config = dict(
    n_layer=20,
    d_model=192,
    n_head=6,
    n_kv_head=6,
    head_dim=32,
    d_mlp=512,
    vocab_size=2878,
    activation='swiglu',
    norm='rmsnorm',
    norm_place='pre',
    norm_eps=1e-06,
    positions='rope',
    rope_base=10000.0,
    rope_fraction=1.0,
    qk_norm=False,
    attn_scale=0.177,
    bias='none',
    tie_embeddings=False,
    parallel_block=False,
    init='uniform',
    init_std_qkv=0.0176,
    init_std_o=0.00278,
    init_std_up=0.0176,
    init_std_down=0.00278,
    optimizer='soap_variant',
    lr=0.00425,
    lr_mult_qkv=0.5,
    beta1=0.95,
    beta2=0.95,
    lr_head=0.00786,
    grad_clip=1.0,
    warmup_steps=200,
    schedule='wsd',
    decay_fraction=0.676,
    decay_shape='linear',
    final_lr_fraction=0.0,
    batch_tokens=32768,
    seq_len=768,
    doc_mask=True,
    train_tokens=212600000,
    steps=6489,
    dataset='wikipedia_en',
)
Each number is 128 + 32 x the weight over its row's rms, rounded and kept within 0 to 255. Layers, rows and columns count from 0. Numbers have three digits each. The size before them is the row's rms in percent of the matrix's.

# gate: layer 5 MLP gate, 512x192, rms 0.158, rows 153-174, columns 0-95
# up: layer 5 MLP up, 512x192, rms 0.153, rows 153-173, columns 0-95
# down: layer 5 MLP down (transposed), 512x192, rms 0.145, rows 153-173, columns 0-95
gate153 096:138054147177128079158115116109131146109136143122089132177164127171129118159010119155141175096112105133034082143159200114132158029116147124087120143137187152052137122149133170142119126150109092128207149162086135176138090094168110118117167176084162131102131132144119121068216167155147116134
up153 087:114111127140105152115045095141141114106168070071110125096189180176145052124128146121132116133099068107109147144163119170068135093169147134070114130094056104131104134119121155159142116147122118119170082110058147150138154132161143138134187123100098124157155137126148126147129139104130143152
down153 094:147151112137126085158089113087148165135099152162093118161142117150057073146157157131160121194164135200126146144118131166123127051098185115119120122125116151080121099130157157164119144138105149145066118123131157197152101170126062195180107120137117129149182172168124107100091178119144146101
gate154 099:132174150130124152114138092134157147167130093136091086113103074084144076095188161161082139114112045126155130092139093119111102085145085175172172079158134122112052146126167145085095150144105075143087093177171104101123115112119160146099121152089109122118094088117103170151124128120145104159
up154 093:176059128171172154120143084113114149146064123184173075145166138156117149092098107111187105121110113137106118104159159121141140156136159128136075141102117159120163051130135143099078161124116143130167111127181077158112121087097082170121121160166169107093147114127141107051089141138066190091
down154 100:152150130113096061151050106144154035158169147170110079155120097108163077163132184122107159091106092093163151132160099138141153051101098119100109169135123105151122130148147064092147092148118121125170162172120127197107149160107070173155130077088156192122112199099099130095086096136118102106
gate155 106:089119140127128152157123170132158092142175048123133131179120104070147167169153105094123139153077071149152113146159111078100153130152135116135127130074126169104100130138135108144103107073085172141103126119135186066117129148107130191119103165123150157127125149109134129161190172121145060100
up155 103:082094117166180157101186142111141150049137094123078083188124112173112130084119130095119158096120193085151197104144146122122165137134121154110143160193129100086182101167112156159120105102177122110110155168124127135125131092153115125190156109168102180113097083115146148137175143129139118150
down155 099:150135165183107167115131183136092086102080148110139111168130120166159123132116180169133123145169094085138165171162161103103127131141153169137119127127151132177155094111099121134118134081116152154132162115064098125154117102136067185087140116094136147156171064154171106185152045130123102142
gate156 094:102120098147147103143117150106151086135130108111125175108120116164136153157118120134131115118156123144137114123109165151127138122116145148111089161122154151139182101087152119156148083170140170071146220175159141130105192138098126196088110137107100154137105160063094084159161115118106152133
up156 098:154149157096105155073144110102131115099159154111152145148109070099178148126110175128140078179155124107111083125084120153108130122108131093108136145116071149098107162139134128115116164162123145161104126128168100161128123138138106113102155139111116080153070132174096135120142153138137145151
down156 098:137117159194142095119164086062137054113127124107171138149136177143145074176097155155159117115103153147149164132208099148096145128076121225137132088135115112152146123214126117171162131128188140138203173116120091098181108105100157105185112109108126130115150033094128107127122123149164169134
gate157 102:158071113115148102024154095099132150142087116097107150060100179090148093142117117140138101103139084075151149191135199128209157168119074118141140132098113080142126081128106129105102140119100133124178105141178127124126117075132144133013150160147095185143073172118136136127117100099070125143
up157 107:083150092111159093116081138159127172113231136125129106104087173137080118093168101118158150136102181067158142117119102183122125091173143128153114099170169088136090113109132096133132112214124124092149133120144134100074105118125120129118159164141083115082170141159140175202137095112125148171
down157 102:139165134101127176162193130058145084162090115087146130173149098130190134133079140092119179113090058104143114123116161093103110138113145116139194153092147158178145124131187149150168144099137160072113116113150146180154109165124107072155142119126153144128106148115127143104121139137148127071
gate158 099:086178122109121108130121184159067090173111099145148147110141108120120124079104134132113124151098149151082147116146091130117116098154135127151137137143046114120136198081108157085114147065151063158112193102138131168125136167151195102132155130087127099054143134180095136102133140131099119166
up158 108:144183071151190088093120126136163118083171092145080097100187154118108105132147140113088170081131116097168072151177143084076160163132126148125128134164079165135179154106087083131098129121119064094157105167121246135086134137120111078093085158098140132104143082112138127157102115154148178111
down158 104:134126129131132069163087133136157123107116135132109098115149132162134123123116096106166159148141092095074116114082123087117187166138151117138094118081166158106045107123120117183111181146115214071161092160199099117205143080139141116143084136155156140172107132081173122123140139090160071109
gate159 101:159139132120112122126127138129070096129102061116086145118095148135167101120136116142131130154110057205142150138110126147172112137046110133152072154105124103174162151063167114092151075119067122140150152154100143168093159097117132138107128092087126145192157155132140159178099114130114109128
up159 113:143117142119096106206086145185135107133165147084125209134086161156100107145111119124178157098213094119122156132149125185084105130113105172133138144153090165134115138159157162136134081061131135146141115205072071145091110153112101141075149145103095126158123096105140124141190080110135181169
down159 107:093125174110162131175126123136143107070113178179186122151152126116168171145115145153162215093091156127164125142134137154123174115108149112172175136134085135102094101141099172084148107049155133100103098125155110085093124153126077113047098084151109163117128134085145128119130164145122119094
gate160 103:088151093114144096137116096060164122103100187094161115094141145072113145096162102151104105138224095164146126118107151158176065101165134134145122149132106125097136101112117087138125161144101116141156110152096128149116180137151109095079201155149126153101125138071170083139121218105084142145
up160 100:120151120098122162134118231121148157110165125114124197072088164106159165079155063137084047091140148108165127099172177134179102156073128092117089216044138135066160130141125113108172153134071130146113138134120113128093119145137181174131141133158129130139143095161100160073094103112109119174
down160 104:122138083130071166139114114101168088086125183134123089159129128148173077108152178110165104117115149087086131213153106181173149187077118130170136132184161130098127122119152133153149159117111120127094094119162101143103163141096128105152066133114165114183122159145131122208107152129123129086
gate161 098:137154065120137096117094122149105149116142235079174129126157158099112181152184115141167103098145160110114142159087133134065074142097183165180075122129118117118122187155078133185125134146123104099105117128121120122122123092076079102048128133153096171112067122111099132171202063053218147151
up161 091:142091154105142146135179147150154112193117125151073127149103132137121094180070164097090135153190145115120128108134136107127183157170091164076209092114135173171131165109132125134123171172109109121099141121117093139161171143135132168173122155093181133164085099154138109141085121181113141073
down161 097:174160163141088095095180146124159076145123079158111137180127181107169052140173156118061154144123149103179144111177186156207166145125117092147135116135162137146080039127113119111107136104110175108139091086100094121108105181137132119097141135104131101139147142097145175134113134173117131135
gate162 108:138121122145098119093130143125120064103164078104095113143133133151161106119160079164108197065140193133150079113094148153130113192158191112143083106082157134088106094138160141109118142124140130159096076085148106131118125116157214085125117141141148178144149128126134147152187099165144162073
up162 108:121155112109125166113167121162131140145109119148083143206127130068092125123112116055124100142119131107125119069168141159090184094156160132150164128156134111149161160145102158072150133152126102094134196142195128125139125149085124171123091091136143097178084099108108110161100174134187120099
down162 105:116156161169171103134069079119120153085162130081084096146106156090135139168123135170151131118169173106202113117073177166143149119170133148116122141111149133154090088188112093143078129104185146171163064119096121081110078108113119122141120124179089113150109156203091084085166122198176130124
gate163 134:143125088131138122107100182159106119113177087172141112155092153064129186076197081118098059160146117132092094128152126148157147162149099131154117083121057143126140155113070080156166118183151145148089076167139098161174125093169142164134106136122133106098082111125149196101159172100101120114
up163 125:155094176138123142111177091134143125116088185139122148147181091154149136125135147129192184077089104172140139132131148110083059097081125145137135107130162113153096126124181128088076124094138138123129171128139157099139136162111167084125133139096108120126147146090133088156065107136118129170
down163 108:149179134102119173084142187112138062113122134158135107116083075111159097092130101113184132145198097157143131163178128102101146163178169146125171105117129124151093153144111104092087153131090104174152108094124107142147059132127117128205113120153131177063140080172084147155108133133140071161
gate164 109:131142106170123137118161149119086148160198118180160133165092124098140157144064128084120093168070118152129138115107154153098137120141145105079137132183164131138105126185116129104127169068120091152157151109107151101099140166151121147190126108142083155107051098166151084083147117135097118092
up164 114:121103097120146125156131066072096109155154137148213199058139111124123131143137196143087113146141067118115091167159123152127128100113132123128065131085132162166107151142200156092194105135137132148090122110177154180152061047129169137133093094124127067124141115165149145151138150127204161108
down164 104:108086135144073162145110145170060103113102143180146095198167122122106093148128135142174133136133110184131104117112133103117126140117092132053083130077110165127099137153124176140059126150110123144204108110125102150111150103121125107137171141112097179114115103161095154101165182106084153123
gate165 099:023155152105171119140104147060135094129140099180108113093089088122157159110182162096082130110109090131183120096116104139138167134101120079114149105097074108111143167148132124133114131123080052150126148161078145120092163108177174122131123107121100098179108083152116157032134109119194153179
up165 103:149113118135159161128129164070098121146111107093123089157152175095157120143150112080092129131106157168064141136171197175136132074094103150122090080109199118118127064089110093131127132164119151124133122155208072148115145147089124095138102138123106098149175105156115092093121067101110174151
down165 105:175119194151092063176165145135147132162141106075098126166098164122103131141126095089171127142131129191127075073108133123136155102116126122115151176094119118103155156106091132148114112164141114140153174069128138153108151104073050193119079139163143104102098117101188187111103110120128091165
gate166 104:165144169130127118139107125042072137134163117168161118101143147123132117049123103108145085166112111170119077155132163181147160193116108120170190154140183146073092114095197120167113129115154110139145128090101130106135129146197176122100172119080152176077131143097090093098127109122105160080
up166 104:126103130098104148146185091142145157155117141167108067106135129164116141127086123074142124114204125146078119199125133138170097100115135092099121116087186131070129137083121077159166156184103087100180146134107089086144104134161215098111148157150173089123084162128126118102138151120143138081
down166 099:134132105146161077120135160081086114130102095093162080138159113082111161146140116163081176139105126081119144142142149135107136147147180167161074117186154062071154167107110191158135166118137153062125125112155091154102158165161130115129170138087115124039144155138191142090125104096118098151
gate167 086:149085180156181103150126105135046141132073129156091168064129135109184154157137152091123138107145066166106132163216114091145107117151125069162124087134162190042084141095164095148112143112147157117145150115127188195129179112151134204130138113115119105183137126175160082128125073103163110106
up167 091:143090158143068177140140077089133131131138164177157084116127130140107144134138118095156170153168138118173131174134080147129130140120162139145097176087131041157126194134115125114059096146153116055113146154179157131108194128123140130150126124136120137136197131126119163143111160105156156140
down167 093:123141133136123181121173163173110108146095130153164162114176140063149072171112134097117172163169084117161165115213080132108097109100209109118135134106094186121074092167123154143143130139139139139169103072063078185101144145088146118134091106115084120157141165150181106118137156132052080118
gate168 088:127200135138086168117120071112105191099084118081140137202173130079149129152119104108131133134104176124130111069084116170136098091171114089150111164109149206148094128159139196157145128142147187097128185140148183141124166157104114138143118133187155094106132104160140141100086141141118115105
up168 086:132162128160131092164070167127123085109123126132180086099161142120101147130163187143132165117155126064141102247067100164139144172130141132168148120160085168115089129132140144144194140131084141081175171087141103130156137109152137168151048137146110092111113093183105162115149141083132182135
down168 092:129171128128110119109185171113150187154131095085143150152167119060091171121181085098156107086153188153112128123141065158075103089142112135126105143143090154089102088079127180166195120127088169123124099084113132172105145144139116166158098123119160095119118166139152166113075113162126135058
gate169 098:158049168127112111108135094135129100128123151157109167139122169142172151097183067116162132147158170083137086086150077168122168090047123168184157139109195020153119121109155087091154142099118124140090125125123131138183083131127145137127147130159067115089150142105108130133121136176167154201
up169 094:092118106131153127134086126131101115085102131175157151157127118164160154144152112160135104148167126115162049125157103163175151082085203093133047103149112085096156148123140144149154066138131116083062127119163139093134108123167144125135159133117138125081123165105133168188150103097175151140
down169 101:119141128099137169110121106158130109172110112123145117132107106118125076096156131148084119129154189108123115111080099176097198172163146151155090154142167143175138060166094088139139071106137050164111126173140114158112152088105129132108176139208110143141113130155084129165094078137146116159
gate170 095:124102091148114105108130116146083080108161141159087139098152143170077114190085097100138132173145177115075134130156186073076131112179137125161152112154168116101152177059143132147173114130205095119171158076172121179144118128060090133107116128130112118121175158090148089133125152242083144158
up170 103:175178147118087144150133119150112135175186144146067086134134135113050093092095116099100112161179106101116153131089138155157198138151133112162115142073168134106166118132087106140122098162144122110151198114150175154080147119075146019192153145108171115208193065143175145119089144116117114105
down170 098:098186151155144098116153186095098140104133148109105087162109098112115105161046106098133116132153170099132090123101133067156157166175149136128146079111126135088135115109130085151170082103136101072073113104147206145109136143147149119139091110121115042140092187140117138205157173195097104103
gate171 112:108182152139161075121151146171113106108093133135172104092110148148113104145099090108121084158082092147109107080163126145075099122153085074156069148136177104179080129143117141127106148131169165159090112194124147187083130146130121106137148160074088120146114134143139189095174093111134128161
up171 115:193216153125091123157161104144137122106112110155150129121102131124130137095125088109132173143113122073121107098113157192093077141146140141124121102111121184142124182131130104106140158127091106191103158121157137165061169125150138139166128166115115112155121138163158133156142153115081135119
down171 103:131125154117111133105172133120141151121121132092140067114166075109136134174169111151076091091149206153108198121113125055111165093117190166078202101135114118114124120132141115099115189095109085113221118115160166138154153152158182099098108116144106103111087150141051126065125108158157101117
gate172 088:157076111121114104170116217108062174119144133099132136092127109170061129138113088132137065141149096139107183161107111144146096142138129106128134102087106148132134142147146144128122089137154133095122109106158139136158079085158103130192144042126114214141118151157168058112071143136065101097
up172 090:129093161124128121091104160120140123124182122158153143094152094123105109189136123145125102136138089126128092151141160144115129150120159097081137124136146200125062137142112082086136082153106171076137081168113172112161136164126110171136070062146131166190103149154094097066125145140137171129
down172 095:152105109093082120136092077139126156051158137143146151130178154124142138112147124163178146153111114117087153107102100183076062133152145113078106092089165124145126093146175079131167085155098188128153074128151121085112180065143179105173126164149095090145096117209107103108103154118127145149
gate173 102:091134119174109160144113123136128045109119124143108111105175171082104153080090091119134139170128130129112171114191125105111210103144133139142121092117103102106144100167136090154168129113179089091151119127107160167085098191168078117111157120084118110152157223114159112091046157102163126192
up173 109:102141084141139159173104176133103060093157070133160158089106112084131137157072143099050119137134090120109118121124128080120181137119141121116120145184148134076160079115104059110156174106141056104184108116119108137103074186113031125117155064134107095131142165137127114121118163161146174159
down173 104:105124170131122160096141096148152173142154184103109113102114115160123128098121136135125092121113164107078088188037160122160145122159143086156111122115108144125145107125153141171117152133113179115059113079153111143122154084129204130125087157126134151178170077120087208146196095106130098138
gate174 096:082199122164139136093133130179159156164097165115116171126120088129083167131108126174108104169099100142101091121162089185093157204060113147136190148163135128189105127113158146173142145141136160141039156140091078097137121109068200138190181100058118150121113146121126113173152160111146070120